Each number is 500 + 40 x the weight over its row's rms, rounded and kept within 0 to 999. Layers, rows and columns count from 0. Numbers have three digits each. The size before them is the row's rms in percent of the matrix's.

# layer 7 attention query, 320x320, rms 0.102, rows 208-255, columns 0-63
099:497480499539527526521452515456428498553496541505533504494578500526549533499486495466470469516545487531531566549481515448460440507612519515591524396457527505546536459530525522500512452495536472
107:525483531565522571466537451471521479507496475458506468471463425556470500444569531550392484496453454490474514480479534518488533514555519471541516426483486529475452488493490489491541476471513519
104:451531397519576533569498561499436478500561550375447491458504497567472479470473566494585538526474530550534450508499447530477512510442556487514504450499543477577556472619508581567491501459517541
097:436549529505576487445560494480514429487475494430487491441458522445557525484495491509534438537489516484534439502476497459480429516505504535533540473479500511455519523445485542429548479498465405
113:422437561499491573514454507471535444414522472451469464557558526553511459465462551531524483543498520494437521515487482539456482494582551460492478582527456518552521542475456485520524509525588478
109:531478473471414442539574538552491516555439541585499458462512486496429498580494463442485540469532480409442530415480538458522465525418492539494538506497464525533460482515618471494482486394506529
109:448488488547552424578527567474522504534477520490489407447497483536544542521492486487488475479497462467579524489493530520485599479520536505502523481499553451495506501494528494553483423546567491
105:488528552492454505482518575547496489494505538550505451527431503549507520504519552469520493504486477494553508506514511597420494494538531540445484466490515487557494472413490460511493441410537551
108:529480492487428468531554488518556476431537520482484468523487499567518540434508560457572470463537496466493466539486520426459465476532495475424451538549511481408429560463477473444535492456490523
107:535504452493447427556416526527459467506422495498519472501509492554535480563511458450476473560534479475504460551440573496544420481569578505486450560438505516557544469449482540540556476464504503
106:496588457459532494539463516476507466474438534569615566465508573476451486438510469430525518538472511497486567540483506474497528464467474540480491505488559583528467465519551484512558517476526499
106:517470512447450566405534508568496441496475514532466543490516463578503469485469494465493414551576507457533497481468489414467483443469490525457548516460470531458470521566526518558472549474473497
111:499503426406460514443462495497538516431487551417500545511487531452444443471513521561473421546459507516464493460491502574430536536506537552476457464534480479509559519528483525547500500506514514
105:492445495549526463553469551561430420491609520481490560456475454533580473542494478516524530509466508541483547559521489552494495509520511477530475433494541493490472509456489445512525493471438480
107:403447496497460523551455510507444507461524456507549553533504466471465462539520543502547542437510465502569504509539496515491499471538493532499472524491506478494523505489580542487432525529524506
114:544458463481474458472531523581503455491492500544491506494542529522482471542527463503494462547562493455469418494506473461523551507485557529518513516532536537492521402516521479422460558533471499
094:442453468429559464520516533498529456473468456468462485517487457439518498383439518472467489525509499482467521584520549525507490527462494543532529559521453512488477500515488459549495472449479471
101:588526449532550574496521523472469453532524470422510515564436467562548433470511519547400563473536517590409508505514421560529513487510442467488535445464568511509436480478504479474538453539494524
108:517573493502504512443464561550403485615485542464579489528464451511484423441497475516499494541507479517530526557536453497575470478549487471422423515503507504482644470473432495505435481552529518
103:560533542546514506429462509502523479464471487533450514507476472501512522524421452543491496445464518516464571527436474464485470473486556434507432466420502567496464489465563518410525495544494534
106:475448530465494576500521468557446535504528540488491521450488433446572493500501496526499504520548479505525534503484508447455509547532517458517542527449476501504537601560493473511499449515546495
109:514561547504465564474482485446520501550495430523488559546513490513542461519530485580485557537510445507478438464563444512461481542493485517467480447528471493500529547529445477490476440416522520
105:436404527516545489499478505501532550528604491514502488562424414561526539501466581485491469564540534529538514482532483470522472450490462442521501520488490465510522515453464505537436467536537450
104:525549440480517555543452512486488519473515548477395546531478535469556443499500485536535467506519586466565512546489503424465495515512477549506575558409475486618487441463477511482492526503427443
100:483522457518487491474535505504464391487453441503476503454474551497531480509469444469518513500552470536512487518530535446547410465476508526500529455517458580453525542436590550494519565469579519
114:495483510482522536506493527543513582510484484503556478514421567462491531433508503439386444501437578561480525474535420519504512502461592475507462464477498457514491474508496511542513545553461569
101:466492450581507502466472571483510505448511459414581546484507506545542506569495550476516537460536485470503445508499500511474528477520438396475437562491527466547525502499576481490454529487523453
106:489555501521510407510496509549515472552486455555518530466452520517541490533553484492533532503489495548491503525469449552458566488481500432521501485498474468523514493465516535522559517477495551
107:484489457519410460497543506479592527470532559528484553534516567475488558544489527548522545475406528529484503543484522567448508471498442482488551522586526522458443451422469517467471580531507480
108:512514539466483523514417544455503541544446433531488523548469535520481521537465562494517480517574511405494511491499441534469507502486465558545442552543490547468528434482536537442521502489480556
104:515554553478547514407488517520517497504479579445563461420450491516507505515432583509560514478464517503402431495515467578552497547460507512518512544511534522523518535528477473496443491455542540
103:499494510528493529498510472509482433450460511521500437494466482482490552508563463464532577543439504512511511523545481490497533517479505456470540500456383521441489479533547526550519494516504500
110:502436523504492509568434563544493507568485527519492437516522468534456481488557433489466549522408556435552438469501438487436475504531519532464542484553546473424547468483513488474501506482544468
109:494523495584544487464455474539450498438482528518485533423477458544589583476477510493464491468534538449508456535496479489529481539503517518552507541512525499478534476508516487515510480516543572
106:488498550549447495453464522449493492513491468505516479480503518487604594594510591455462518549438491460457551456489451548493532463409467534542503503512527530545476461486569551450515490447483551
111:557541559516498541434509544440543458505503522483482570475517550550490525461611496469446578549509505496427518499488557501521444448472483429486572580484475461481501501470517541544511473523493511
101:435515466466538526462440500499470408517531444450529538429507431504523389555491566475482452519576462464512574519503507541519526539599532496513547513484499497488522439567465476566477569459531512
114:422534465483533466460520547560536481436465473501446558496537590544481509520416584478499467445504507505571513467530488504502502452536473465446521476471477503504540463472471553432528577494465532
102:611583468496510497526446453467453496525496561532463505530449507479514453429475484542510474506504500499500441502452512397515503555487518519554485549479505497525495442490555526586508509509469471
111:579561604483530532463526513509515452492457567388519516491481518482502547449544496493538433524436547543480568495520533549523513478482477520475543512463481580484437532462503493494518450515491438
106:478522560461510542537478492445545490505465471508512496516496480572514548553457584485510554522442537495496454503540520501517495504404483523493516536487537470484456503517489469430539530475463477
106:478471493489574502436526517467546530512511512528548577457530554509456478519475444537545533509521483471417459464457447506476514516487549536423594540480515518491452533491505498497525414500481542
106:438566508535558398537506582458410511530529506463535514509529525531485498458530553524482505525516441511485575480506543507523480493482453505490517508539443494497512546414499488540449520462467458
110:521509406525477434534537470515556470457520467505526495510504505543477548501466439434497525537471533512541528503560485496499502495492486437461491514510469491478512478516538437464443490533513523
106:503559534513511535450536480555566475497460556518470515466434483435488524541499447510491450507480552554461481498480548579544519483481493458479424527503522513460503483512449536453442524530483477
105:503455526526433443507509513494581519504532576549532443515415538441540528507530500499526564493507533553388498497535476521512462469518438457536499426516560527431471507593505475525530497482521468
105:429443561530483530523555522416508527554413463519496459477474543450454490439515526516448541531475519525473454532459542463492544484450498466510459588431460525487471442490540468502512492506522479
110:499538461505513504478521487501441513539569412494590545506475540497509445486557536487497541474465502506500490459540462567497533514424550548540492512443458495522605521568448504516488445496496520
# layer 7 attention key, 320x320, rms 0.103, rows 208-255, columns 0-63
111:528521469550474508483435535523479468496492452387423514479473527491491442477494505502458423494527475593488520535523495482546501528500521459562556479500498567567525531547476483511535556528494474
090:495445481560496587549545543480479470518507480485473549521481419470462471504563560485510503515494521581463488505464509551511567490473561501599511442475529533525451523456566533522554557495560446
100:528501522508526551565484529486521539552549460412551456532477498485517522465483515535489479533476519523467491511535508492454463470415467432572530463487471459496545482589499507510512506494521532
106:555492560513508535514526548532425516542551455477496513487488483521582525532545535529516571520446465521426492420494531579513480494460472526462443426485533528554503522510566553471462500531490506
111:532457582494500501556558522481481536507577477549511513506532465484505514469531480534421528489538549498380492500487504554509580477541468481546544534563460550517582537531507532608544440596541526
101:489491523570567544459455482553475476471570501545499475467522449504436441485457471455431475508481541435429542444463447484474453512526541414564583489459536585563471457481483522503514558514534508
101:484516495477533424533452479557505554546499542476550498476534471493486464456514540496465515429507527547512519503523485511528492482501428493492571550466567526450529567511480491521491434454481541
106:469416611497460451510489571579507506428469551448436519481553524476536499526596493515513535490461453538539470558426529504502441456486439529442545504465522474496588523579461459528517472519539515
100:477388429489467565489547531471544445497529509493532457480489500503512496523481541497513481435567489444514505562504539506506489516506453492595445487512516542527530509514492484531556501560416445
110:484530538416446450510486522488515423493462496518515555461465549477487529543478544496467507502605512538520545503439482534526456520534508547485451540578481577489584428433489545472488463394482466
103:453466500493518443498472524497502497519513515479502561495472498526494473474510530464473478461413498469514510420495536472553493558516528395486435474503528541445491527563512519465466463506425479
104:479509472503424520496558628550483481525470475559476492438447500441432493428401472489469485531540486494434506544496524516508446453477522578432493501479426563537463478567490517457473539412523511
104:501435435477532574465504513487522498489446458480462502483487506552533486463529516520540479546479574552494469461463482564538452506467512547568518551466418459432522436521451486510451436557445474
112:511492511532479400473479540528537485524459422441515527501525487500506461583461469490556495443433484497536492550488529467523562486516504510504426461519560470557487483548510509530577551384460466
099:483537508506527494503507552461545514552453550504480568517492483553452531566633601519496501531428488462562535446498488559486515510474539507479483530536467493495502409469497546520480560468544543
103:535474527486458496529570532466511473474463506510463492535432481488553462534536471618492421498543516496501489435498448510547455531481508563508542447539543547534465505413530480538548507550467539
095:502453542394497535492433525474516472474485469454480511482593496475542450468558503512504573402535472469582465474485466541479560510464448475532491483501446473457487482467490585485471454510449493
110:590453532504552549464416430521464468435448505443498583484484556521579448450580489596488504472512472564462458459511520436451476453549470480466524483541602521507457455525490449495563526566542464
108:511571529455506554453475488490509436498465432524502615567478526537461497495491517488508482498483514475514524493520436455507493415559534481458509445539536538537513414539486503449469527493527480
099:582498568495490503447478475486539515417478464521524531516543524512477565477502499547513490543488492470491584554452526441480483503545466504548521540524459486421519521507466575484466484528547512
112:525525462545477456499515469544512478509509436455458581491536520525570456395468551570526475562468543453512502503495478447520481449559501459532549528481502601592546476417527558482536469470544522
107:503471502522479569451487517486451453489515486522410521511502521504539506474498422509480561514570566491504543518528476432494561464565489497496498510551527541559537496552514450484492507476586582
105:499468473497525529518451483524491499529528459530502486487470499518436551502448490455471576469525491574532481459507488452544541464509513550495534462475440538492457531511454500496510403494540476
104:486538389474504536508554488455554535432482497547546512505533479421472451465495464546495464527529531474547530521521497524422449531509414432494476508484499474511536507550446499501520492565378508
105:538484556478475485522531490473573542486525455577454500450535478455474531482528464499482449493549487537474509454527527563498527497492514513451413528532488510530485459489406512480464530486571466
107:440502520510541468506523478531494403461516435511575509487501500554544435495545541473444443536438431453541525472507440513459484472524523534548480441478439526539521454550555463438464446518444501
099:470566410555430591512460503496538489497552483424446581469565481522576515496499452536477483479493462503499499486533511549552492532556567467547512445487452455502538548412464493520503456542520505
108:493531544492473452462439457550508475491527498483493543463533490454565450484531483464461484485543512520497540498498521520443558415511517507519534449470447533506533454519517535503557471393542480
101:441469444596514492439573480547572594475542527525500459522458463502488462505494572495572519507485542461478552480490459531469514491454476460502535542499484422421514526470514455461391470522479518
112:502513492499462409585530507521474519583443501523470497577445545516436503489529481490472420538540455530519482517497485555547505479524450575528433500454472516509552471512483543408439560494489522
104:507503468451457483500520575538459492541536533427530439545483527513528520489479466486502543547456593546511416505602541629542494507520562530428483561530498498493461598501471499477508472489511500
100:538511510461502582440416549484497574516456509548495449486426536456574446494524563461502535516483529463501470512537449515436495521503492507504569495529397482557495464542433526451514445485508514
110:490457503487576526521484519453527496564455436516493461436495491481523485493487549459504529434524516492541552543529484480510446550433570511394534564549533506469565468461489530497555503526481527
104:483500512510497426544539454491487487411442561500522599478512501537487532510460444526541501532488432436512472444547523547517502487423462515457475432504456528404502544452511518457526502496489491
106:450470550517443471498500501556501503482513433532461511474445405468522441514483480404457540522497478451441498526519572519509504475469506489528480509499496498502451508510494586521475558421501538
107:473505503492509544505495439460565498560585533452475498480446482468507520501544483494497534564488441453603528493435586538470463514440425460434479498489506554499554496520504529476433468509511509
111:499499492454541498534517499462449523488502482488550546478542483499468391482524482519537493485500484449404542480550490522491514542535508496502468467544536527527584473513494546552505515436547502
108:450469534476542517550560497552500526449539485440441478511401420410508500458454472527551441559487485530428510487503492564556539483496441459400462448473528478454478485513553511556451535490474489
107:535546448482529505582483517465525608516566511539402516542471477472507440492533479486454507470509484444486529497561521499497498444434483483482455426550490494471524548514500508522458529496459514
109:478511516475493533472406530522455459445466536454468554379448444529551467490518486529548463495462484495538507507505543522496538436523457474526548498453446510586515577495518509508547545493526447
106:502469444470467570521550509551600512521591577539502470479477484450471487478468564466492518496512477520505447449512507529465468574518516527419475431448515510374488517518439517511486538515472501
107:482444580490615566490549468456475542526519515448509540445520476589525513498495471542503505384546551539436441461420499508475466492504527500487512493435497569503482510469503534479498553405461419
105:458561527456480467524502434449466440502513554470495560488509547508468456545531495522462451525537564566514457529464527558572449548543470524531536492540480505470480528455463471547420477483457575
106:551454494528504430508538515467452484515480432485506543462537556458489589493477477478477481421542565500526457520478442520514525487426469513554536453500494481472497488471462516454424489486508550
104:502611494541508488438488541473561486502447544523500569502480530584545527508453535484502490547479459499524451481500493531490503430469561542513506470522473544476505462426469545469439476582460496
108:472459554502494505547484562431574508513461515442556487523523561497515520427429556468557529531511493495547455441488502459456543456535506571521555483469513526540471434527492519526526500503507454
098:600521535498551503503547565524488453517548506514522483602490503544489490468505473550521458510532510521438496555486501475498512458518479482500500557512550496483476526451501512502469479458480494
113:568590470497502465468551457490448543494478522490514445511556524506475540473527493482524455568470494547501439461465538494509498534408569509515464494476510496447531576436466470551479469504567480
# layer 7 attention value, 320x320, rms 0.11, rows 192-193, columns 0-63
085:447591412507514481415513501526506424522543503439489438429523564551464498482488437512485468464478491496618535434517518467474506513504480496451478457458469430501479492446582539506506587527543450
093:445543454518513475513541529453495499562488560465468512485430491567606553540498524503458532552480495470500463515437497468522566503600441490491491488467503561471567480454465471495445570460500560
# layer 7 attention output (transposed), 320x320, rms 0.101, rows 192-193, columns 0-63
082:493428561491515571479510592462428474507467542503478517589526525517467450504477486509542447484446510496431546481491545570526468514438503466556476549575521537550507558471489500518477481492451478
093:442457486472561474495456496530436533514538440530587521512509531425399486445486481505479437478535527452503504476505544476483444493485543545449532522480472450531488550445549492549506557451510440